Each number is 128 + 24 x the weight over its row's rms, rounded and kept within 0 to 255. Layers, rows and columns count from 0. Numbers have three digits each. The size before them is the row's rms in percent of the matrix's.

# up: layer 17 MLP up, 256x64, rms 0.338, rows 83-129, columns 0-63
# down: layer 17 MLP down (transposed), 256x64, rms 0.114, rows 83-128, columns 0-63
up83 100:168119116120124133122173132140114155114086103132147109127127136164089092175130089127086138137142164154139147170127121127118152115130131082066154092169146134118135149111142141101104130125145145
down83 103:096131167157118134152135115139090118119124124146156104112120138151146150163113150149132147147121160097195108142150097116112149087157129121117133150185130151187123137140138149123094167108108122
up84 100:124153137130097140134122117069167133089071142144080147105160133143146183139169133126164136145116130143117100128139123098121072151139132136142115094146156113143120106117143121113127125151086105
down84 096:137137129126120097115124175126078096110144162132131123136172146150121130167120111177104153107105119124140106156117066157139101112159137140129140079123131122133117155104083168118165117147114140
up85 098:159143128087128140086143144076149107168134161140110111108146123140110153160166109128075153109137105131120099112103105102114131149113115143143158143121142132112088093126149091139151116104125186
down85 098:148161112164112089145091121168132158118130102095115140141134130139170115143097121148126118138148184119101141131172155155095128195118118108119122163108136150125158137130102138136082114106149133
up86 092:124113105162136160144057106134143148119130067136120171121142126147144101167165082143120123152117152129091106123129119095137099121102148118159145129090135101115130132102123117133181117109147128
down86 089:141151149109098088090183129178132127115135131148115073115137146123102161141103142119140100132111175111152127147119094130119124146149145173144116134121127119162154155155116163107126172138110166
up87 099:148160119160156088122114147114146142166131145175135136109092138132108162098130129146117130154094128123118109120135138114163173144156147113146072110174127099131118130084085096125173126112134144
down87 095:158119123111095121087104097087113150130133146143139101095176124134137145136166061139127131104122147112140111161128069138090139083103092146101148125110151115110134139115124117107104145133110154
up88 094:141157070121146173117106158148149094187127144110134127111137124164096146165129095132160114152138088130080162118140142099144123126116135119115113140119123129119159103143116146146078150098100111
down88 102:095138116129121122159115133131152132118117152096098111128135127131109152146089158158142123163186105133172140144122155075089108119098149095127140123150102139146079146145100083114145140098097114
up89 091:109130126120175117163132106136145134144071161065127171138132147126147095176111145129099159119112135130105120117129139165152114142074119108167136165100127119138140136110099103143101138150142114
down89 084:138140134086148129092090121155122112112147154144142112138133140137120183115134140097136123162134131092119158146078133095136103102163112206118135110125163144133092144110176134112122117107145130
up90 115:153150112096109114133139116186161107115117124081131119100097133133164155121082128150116102095155139119072124095147122124128139128169128088158129091127152112147089150107132102165116122123114112
down90 117:115141128166111132138156099168107110129145192105127120121146130097153160130135162104122098139108179149145146135174075133122114120106149155124093096128132132113111139134106193121122134136102144
up91 093:130174109071139100131134111149119155130141163094125126131125120151116156104154125171137075150135184115109112134126130095137100102123173125127144097131151151120131117186136146097096132141132099
down91 100:152098103124124134135106146093115148173097188143115137104123175169154102123097094087126150126117108117118139156121085085098101110136135134167129147142137178134142108143092121116121147130126142
up92 100:136133123141154118169101090160119123088126119120121132136145130122145160121116131108143122122131105121149152123121172190106096136112112076082133098175127094091140126067120099143121111155144128
down92 094:114114134126102099150128105129158138087150122121157110134139169134097111162101093149147107126113161102115166085135126112094138146134140185178149160136122158166117126157122150131148144090092130
up93 103:125071119151127104127152150127152167137157141129075114118108158169131131125114066110128090114126140100111102090159109100157136105092131113132136146123146165117144144114101140145145078144102131
down93 120:090130089092112166162097115138110166078148164121155169109076150146122116115135113154133131158137147161157140096127122067131161150138130115121147145144115159115160116141129120141152139126138141
up94 099:110146176148155134126124116155150114112145149136118156078107133116151154104131111146169080139114126092120112082155127095128100162122130105153125148135096145163155112137097124135168174143130168
down94 094:105053126112124121125153139137124066139186113124117118169166125116149129130158132114154199118116123137124107086136120096148141109138141108144126143138140103133104144114091129112106146144136102
up95 094:141129154096096145121166083136058073129146146113141143133088150131147141152130138117100113138131129139165111113148131119176155154098130106160120116118150103132110124172167128113159129150125158
down95 092:168150133119107089131139161129091116156126142142126143133129139139095160107150092129113134110121155185128171119146118129115099129098142142165119080091118079114161095109108097111095114121154152
up96 089:097069193154145149111136114138144109166123095100138114169121111113130108105162127121118158134146105162103140131124103129134128189103157124160131112129093115099145144119150115138120133134108080
down96 088:126122135107137127127123132112135171133165209163110124175132122144150104095124121146118054152142158097106146142139133128145118154145123141141128137128107143146149127130139163169176107130156117
up97 103:094135109152171170131116076137125107133145159139121160119129083167113157134151147098110131108148113115124138143120141144156155129104110075121138089130123137121143092129125119122141104064178114
down97 091:120116122123112091157161100103148139154100154052110101133149146118090151140143100184136100164130148140110116134126119120089123080152125160141123083146116123088132146139154119125127101132132139
up98 103:105136138127080160142101120125100150175135140107118119142130144087105139167131151166131136138171152066115154137150135095102142105113145091133113136122136130080103120136150149097147185125132116
down98 105:139154118113131126107139160159144118121131143129122130143093118126105131111169106115138124144120138153096118143124139139190164130166107103111120069174116075158112155137150103122107122193148126
up99 103:154119117075137149137159101164157068120119115150107128138148122123127157115106140134136115097130171151136154124178137146107151145077133161087130113128148103144104181139167128134157132114123144
down99 097:110126158147139152089104146116108174139169117115135155113104121139144158123122132113157098111147064084129100113111144148182129117133096121139118111148133172164151125143093111176113119137144109
up100 101:131114168117095147118130159099158096166123142123138149141120109170163135073135124137148164151086167093133164121081133143103127105100115152178150097101131150124136111111143123099120136143126140
down100 099:114162136154129145153131149167152125134106098140122134109179133077167126104123093116088147121119149116132138136123133163139104129080158082132108140170113103124090117115145141188137157146122124
up101 106:141128121143192092142113143156114114133145162140098137120128180125134162132112121141135097149148130126165114142135159110133138157125116115147103171126140120145153150095099148162165131095194093
down101 104:149121100139075142111134169137115113126116111129152083160175097125136173121132139111147115139114165101112136117121088158180145104145113116159118104150117159110105114112170160126142161134091128
up102 086:161123170110116127132157125135117137102119146130130121117119121121125094078164071153106138123138179118116099141165137149171088133097159124132144100096075122118130156124120149142137125132107072
down102 082:115147158148138139168146190134149114161102141154102148079107114150144153127155148134107093149113108113114140132130125128123142154138122162146176186149099089128114124113102134155091104156117125
up103 101:120127129091109083154145137146108127156148159148165143106130169155155105122088109175136126140106127125102137150174105129090114109140153114089175139165164151141107108126115138125114160150098137
down103 105:102134129134137145115162135107151142146119106093109171141168124168097134143150120118139126142154117119168115138155142165119169104122085084168135127089175143174128134089114132136080129128117135
up104 102:154090171103110123146122172132129118102137143138102105087133151154132121143167141171130134107115149111115104134087113163142136130101082120181087123108117112145079144143106091113099132153125122
down104 105:151124173157136129113130146144103110112151116144137154138128146111108115143148131123152143117096126113078140140160090096157123133068130074156119090078116077104092143136116101119115142146108130
up105 096:121085158161138147167084131128139106137130121156115142095143152113106159160113097104111137147133176137165086153151096106123132103091109159108127125144115122094111103120073137130092115129107150
down105 092:120169121094146130119144115133133179128142135077138166183119101145130125113138143164140117108138119144144188119122137129127125152130082159133129154107151120120136151106149181114149101093093165
up106 109:128134116112166139097125168155115073144167109164082089112163122108122145155105105148145140095161145101088104097135140154134152131124120132113140121181125121135130153126148147119092168151119148
down106 115:139142137112092116141160090126115139122124157078171094133157117126131125159115149116141098150111155092084111130128148115084115109143145099122132109104120144102126113140180110076101163119171108
up107 095:111154110120100107115078116058129159128102157134127179128121136146142174154147149115100122098142138102166121138137116159139117184141103147145135134132129124147104131087167099120131098155138123
down107 091:124127129131144170111125118132136146174161104125115121146128079125091138122120123154153118111130138137147135126107101121109095062149153101150092133110131183125151126133087202136125103129111107
up108 102:144143102091117124110079148147150124168125106155067130119121103167141114143143138131123106095114118170147162084139094160123109124112130114112159141062117118122113115106123143131144117101084137
down108 105:145151106121096169158143116067131142116091189132162101117139140123149158149149119130135127123128128122150155146128157123135130127136079156155092091148086139160107144123155136116109145126094085
up109 103:129170091154121153128139089152170069081115130128119156148118159140123127135124085147151150110150140149126135118161091169150141106117115115152131134069127109108142172134142111118095102125116125
down109 109:128137159127111131118144115151111143090170160096154152115151151155133118106067139141089158120173148102164113137163151129133128113164140120123116142101140154158177085147134153150144143104149125
up110 102:143105083105107095118184115114137162124120150137139136117114163136120088141128110141141172131090141141149083106150141130093139146151117116105150087096142091128102158135189141133118130108155144
down110 099:128120133146136113165186139128129168133144127119105114129103109103155112088130176135132076156124132091132184169149111116101146139086142096119104143151123119139141101114107146172147121133090115
up111 099:111098130105151119173143140148103100112128122103118125120140133135156155124066109152100111133123144127106130168137186144107063141124155102115123162112147102134110148121134102110129138138185093
down111 093:091154148104138145127145129115124116127170115125148177150176188108170128104097145134126115127101142085116099080128149138136092161157130132118135111122128127111128153154129105158113168110171130
up112 098:139161185147173113127142160120121116130137167127137115140124122156122125117152158113124116154147111159148124152130062163119135159129112131102142095119111134115129124145095145152179106159092184
down112 103:098109156154094133118106137115120142129154102161157144090143163137117142145134141143121113111105143147139087142152177117149103141132135072161105135140138145097096138141160153150127160059153140
up113 098:114105132165107136112127129129172154149180127128165118095115153090126129084111085117130135132144129178113060125099135124147145161121124164145143150116121138127159175153110116114131160138150134
down113 098:158134107135189155161100110122113165113142151114135079117111131131109117132092131151105167132123116084138128087114141159172154112142134159095147119143156160122125100137110151103138181122119105
up114 109:135097083140164093139121166139116135151115129148154108135114122152145127138141096164159154147146130096133125128108131110096125140129114095083173106139152143140138147138157087069093179139147120
down114 116:132126159116119076148146131109102140077199119136143097140123135088132089143102138086098141138108147143130119124130110090112132130111161130118113171087094113134121135115170119156136105096106137
up115 096:152119135176147116125137125107134092133082124120147089140113106124167166152137150155161159102131126071103145111101108120126111112140133144164140119151116114120055133103157127151154135129090109
down115 097:133094147141127163134131123149138105156109127170103161135127101144135074125111126117081143144174133136137111150110122128087102169120116138081102138108101151149176121104073147105123108132154146
up116 090:131147118124121138097123093132168084155084099102147099181121149159166127105126151121178146154113104128140092110146120108101121169127098102144130142107158143120107148146146135128160145080117121
down116 098:170113045118146137134125132127104151129167099151118104112108126119127125177084121158082143128107121155144112103138141154177133101127121148138128118100102142126143142095121133091105129147139087
up117 104:151110142161143168091145066154132099129155128156121104120117110147151144158152127139099109115125092132129150146104116137161156130093122121112130137166124192130084146099170122128123124112171130
down117 111:137138112167127115089147121108156145158131113134132098103144126120118151114112088138190072124112128086139150138112116142096116114136056160108147122118101096111136154118099099113088129138144127
up118 101:109123152136157146125153122106166134100094125112162110113156126128154126127156082093158162156142141128077144122165110118149144104144116124176118140134080145092117165163159107168140113137128108
down118 092:147121124168107151136089121093128125138124103121108121127076124151108114151146131133141095121127126159163121157151193096112106109125124100092157157105144111135078128128139132107137134158103064
up119 094:090130123099135109145119148092133111133139127093138129129129133153157099128103103126118183118158110086144106135146136149115080118086103119119154124123087146137117092084081117112147107065122132
down119 090:113129104133151154090142134122068122127132160148120089139113115156163138140133111122108082158137110062096140140129100137146146137125141127097117093168188103126123127122104150133126170123133158
up120 104:154086136114136148121134109153155093118125146085123099118084157122122117146130142097117162118093179123133111147166126113113127167115126079143079114115144096117114133076118124100165133109114157
down120 112:134158130091072130132127129133142159143140160124124127130144110142113101146091106097113097119095147155133146113129118125145099128151157074144096151133139137181115099128071100142153099131111077
up121 110:172109111108113122080141148166112113108144174102095158117104128094169158114165133144121093141118114153117095123151158134146104180152139115137091125117164129094121131113159133119150136111104157
down121 122:191144157138120158117100134119120192133115124110119145112120146136122170147109133157153162099115124127161145147157175134108122107139146133153124108167153174135119130142153100115162131151161090
up122 090:129116160154126135130166128134150106137124104132145120141138133143094131156124138151155127142073180187133109119140133138136071096141117115114080107126186146108123132134148157165150105087144136
down122 090:135077099114114113109143149164127106154091114136119171147107088120172088099124113130115126109115114177128092151096104126109095094160112085125120159149158151117145136131101115147151123114114150
up123 100:116143145098141172081087118136153162112136123142146170124118157174127135091170098153132162144133111159150096133131149119093127134155102157088176116140162121138121142117119118114166147118149123
down123 102:143116110116120139132142119119095115090144140165110089127137142091129153112122133105096095138134117131128088104087084114136101148143195141133092151162127133122141101165120120127082074159119130
up124 103:126162130113138150125109102155121086119167137092112138154127122125177117140118118166133142139127115133101154171112082116114146120086128139115085076119122100105122151137072166117094128145092114
down124 098:129127134130145184135112156127139104153129117095100096153110132127126152089110102118144095153120126111135128073123147139061126110196149118094128130156134146167104133119133124137155131131178119
up125 095:109153120075087125150143108128097121114121101142130147119146123147125097128109170118129101119112140087140117114096100130168167133115156081113170115152131129055134146144136102125121159159123155
down125 094:163114123132094146096111154150160139111134121113144045113095149124102152149105126117132121122151140126107140143117168140145115162151151165178121156114136106146089124114127152159142108117178129
up126 112:118093146100131139094149152131167129154157094088112129144152090145128123148125130175142132112117123136138097082123169113121159129115144098071148157141109129162099165128106126134142092138172112
down126 106:131114153117125148156157101100101124102178118174123136114132200172100102114124131128118121100143169155122126122173112132122129124129150061086123120095136105106149156133149125112130124113121134
up127 098:073116146159166139127096157163150107139114119143139144148054104121131105127089105110129107108154151172139127125096158125149145157102139130101147131127121177135105124133105155107116160133156139
down127 102:121177120122164139123130085089071150154127141153182121092128157127148130150119101154112065135143084122104155133133136130124093124111133145102127125131126091166106128142123111135156140162130147
up128 099:144129169129145138155098131130113100187132129121138139100106190148108146147104132158119152098077118102093100129141128164138120137157142088136097139173142088140128128097149146151110135140105115
down128 115:123136140130112132092111135101156111178139146133108131097162126095125093151108130099113120105148089123072146105096109143088132106133136148102148170174128096134111102134160103166090112120110137
up129 111:158124134163118160135117146076113110154104134097162121117149101153129153131076103105111102129104116142112146128081130135116127119098173098127164104097143122097166156104130150105119086106118097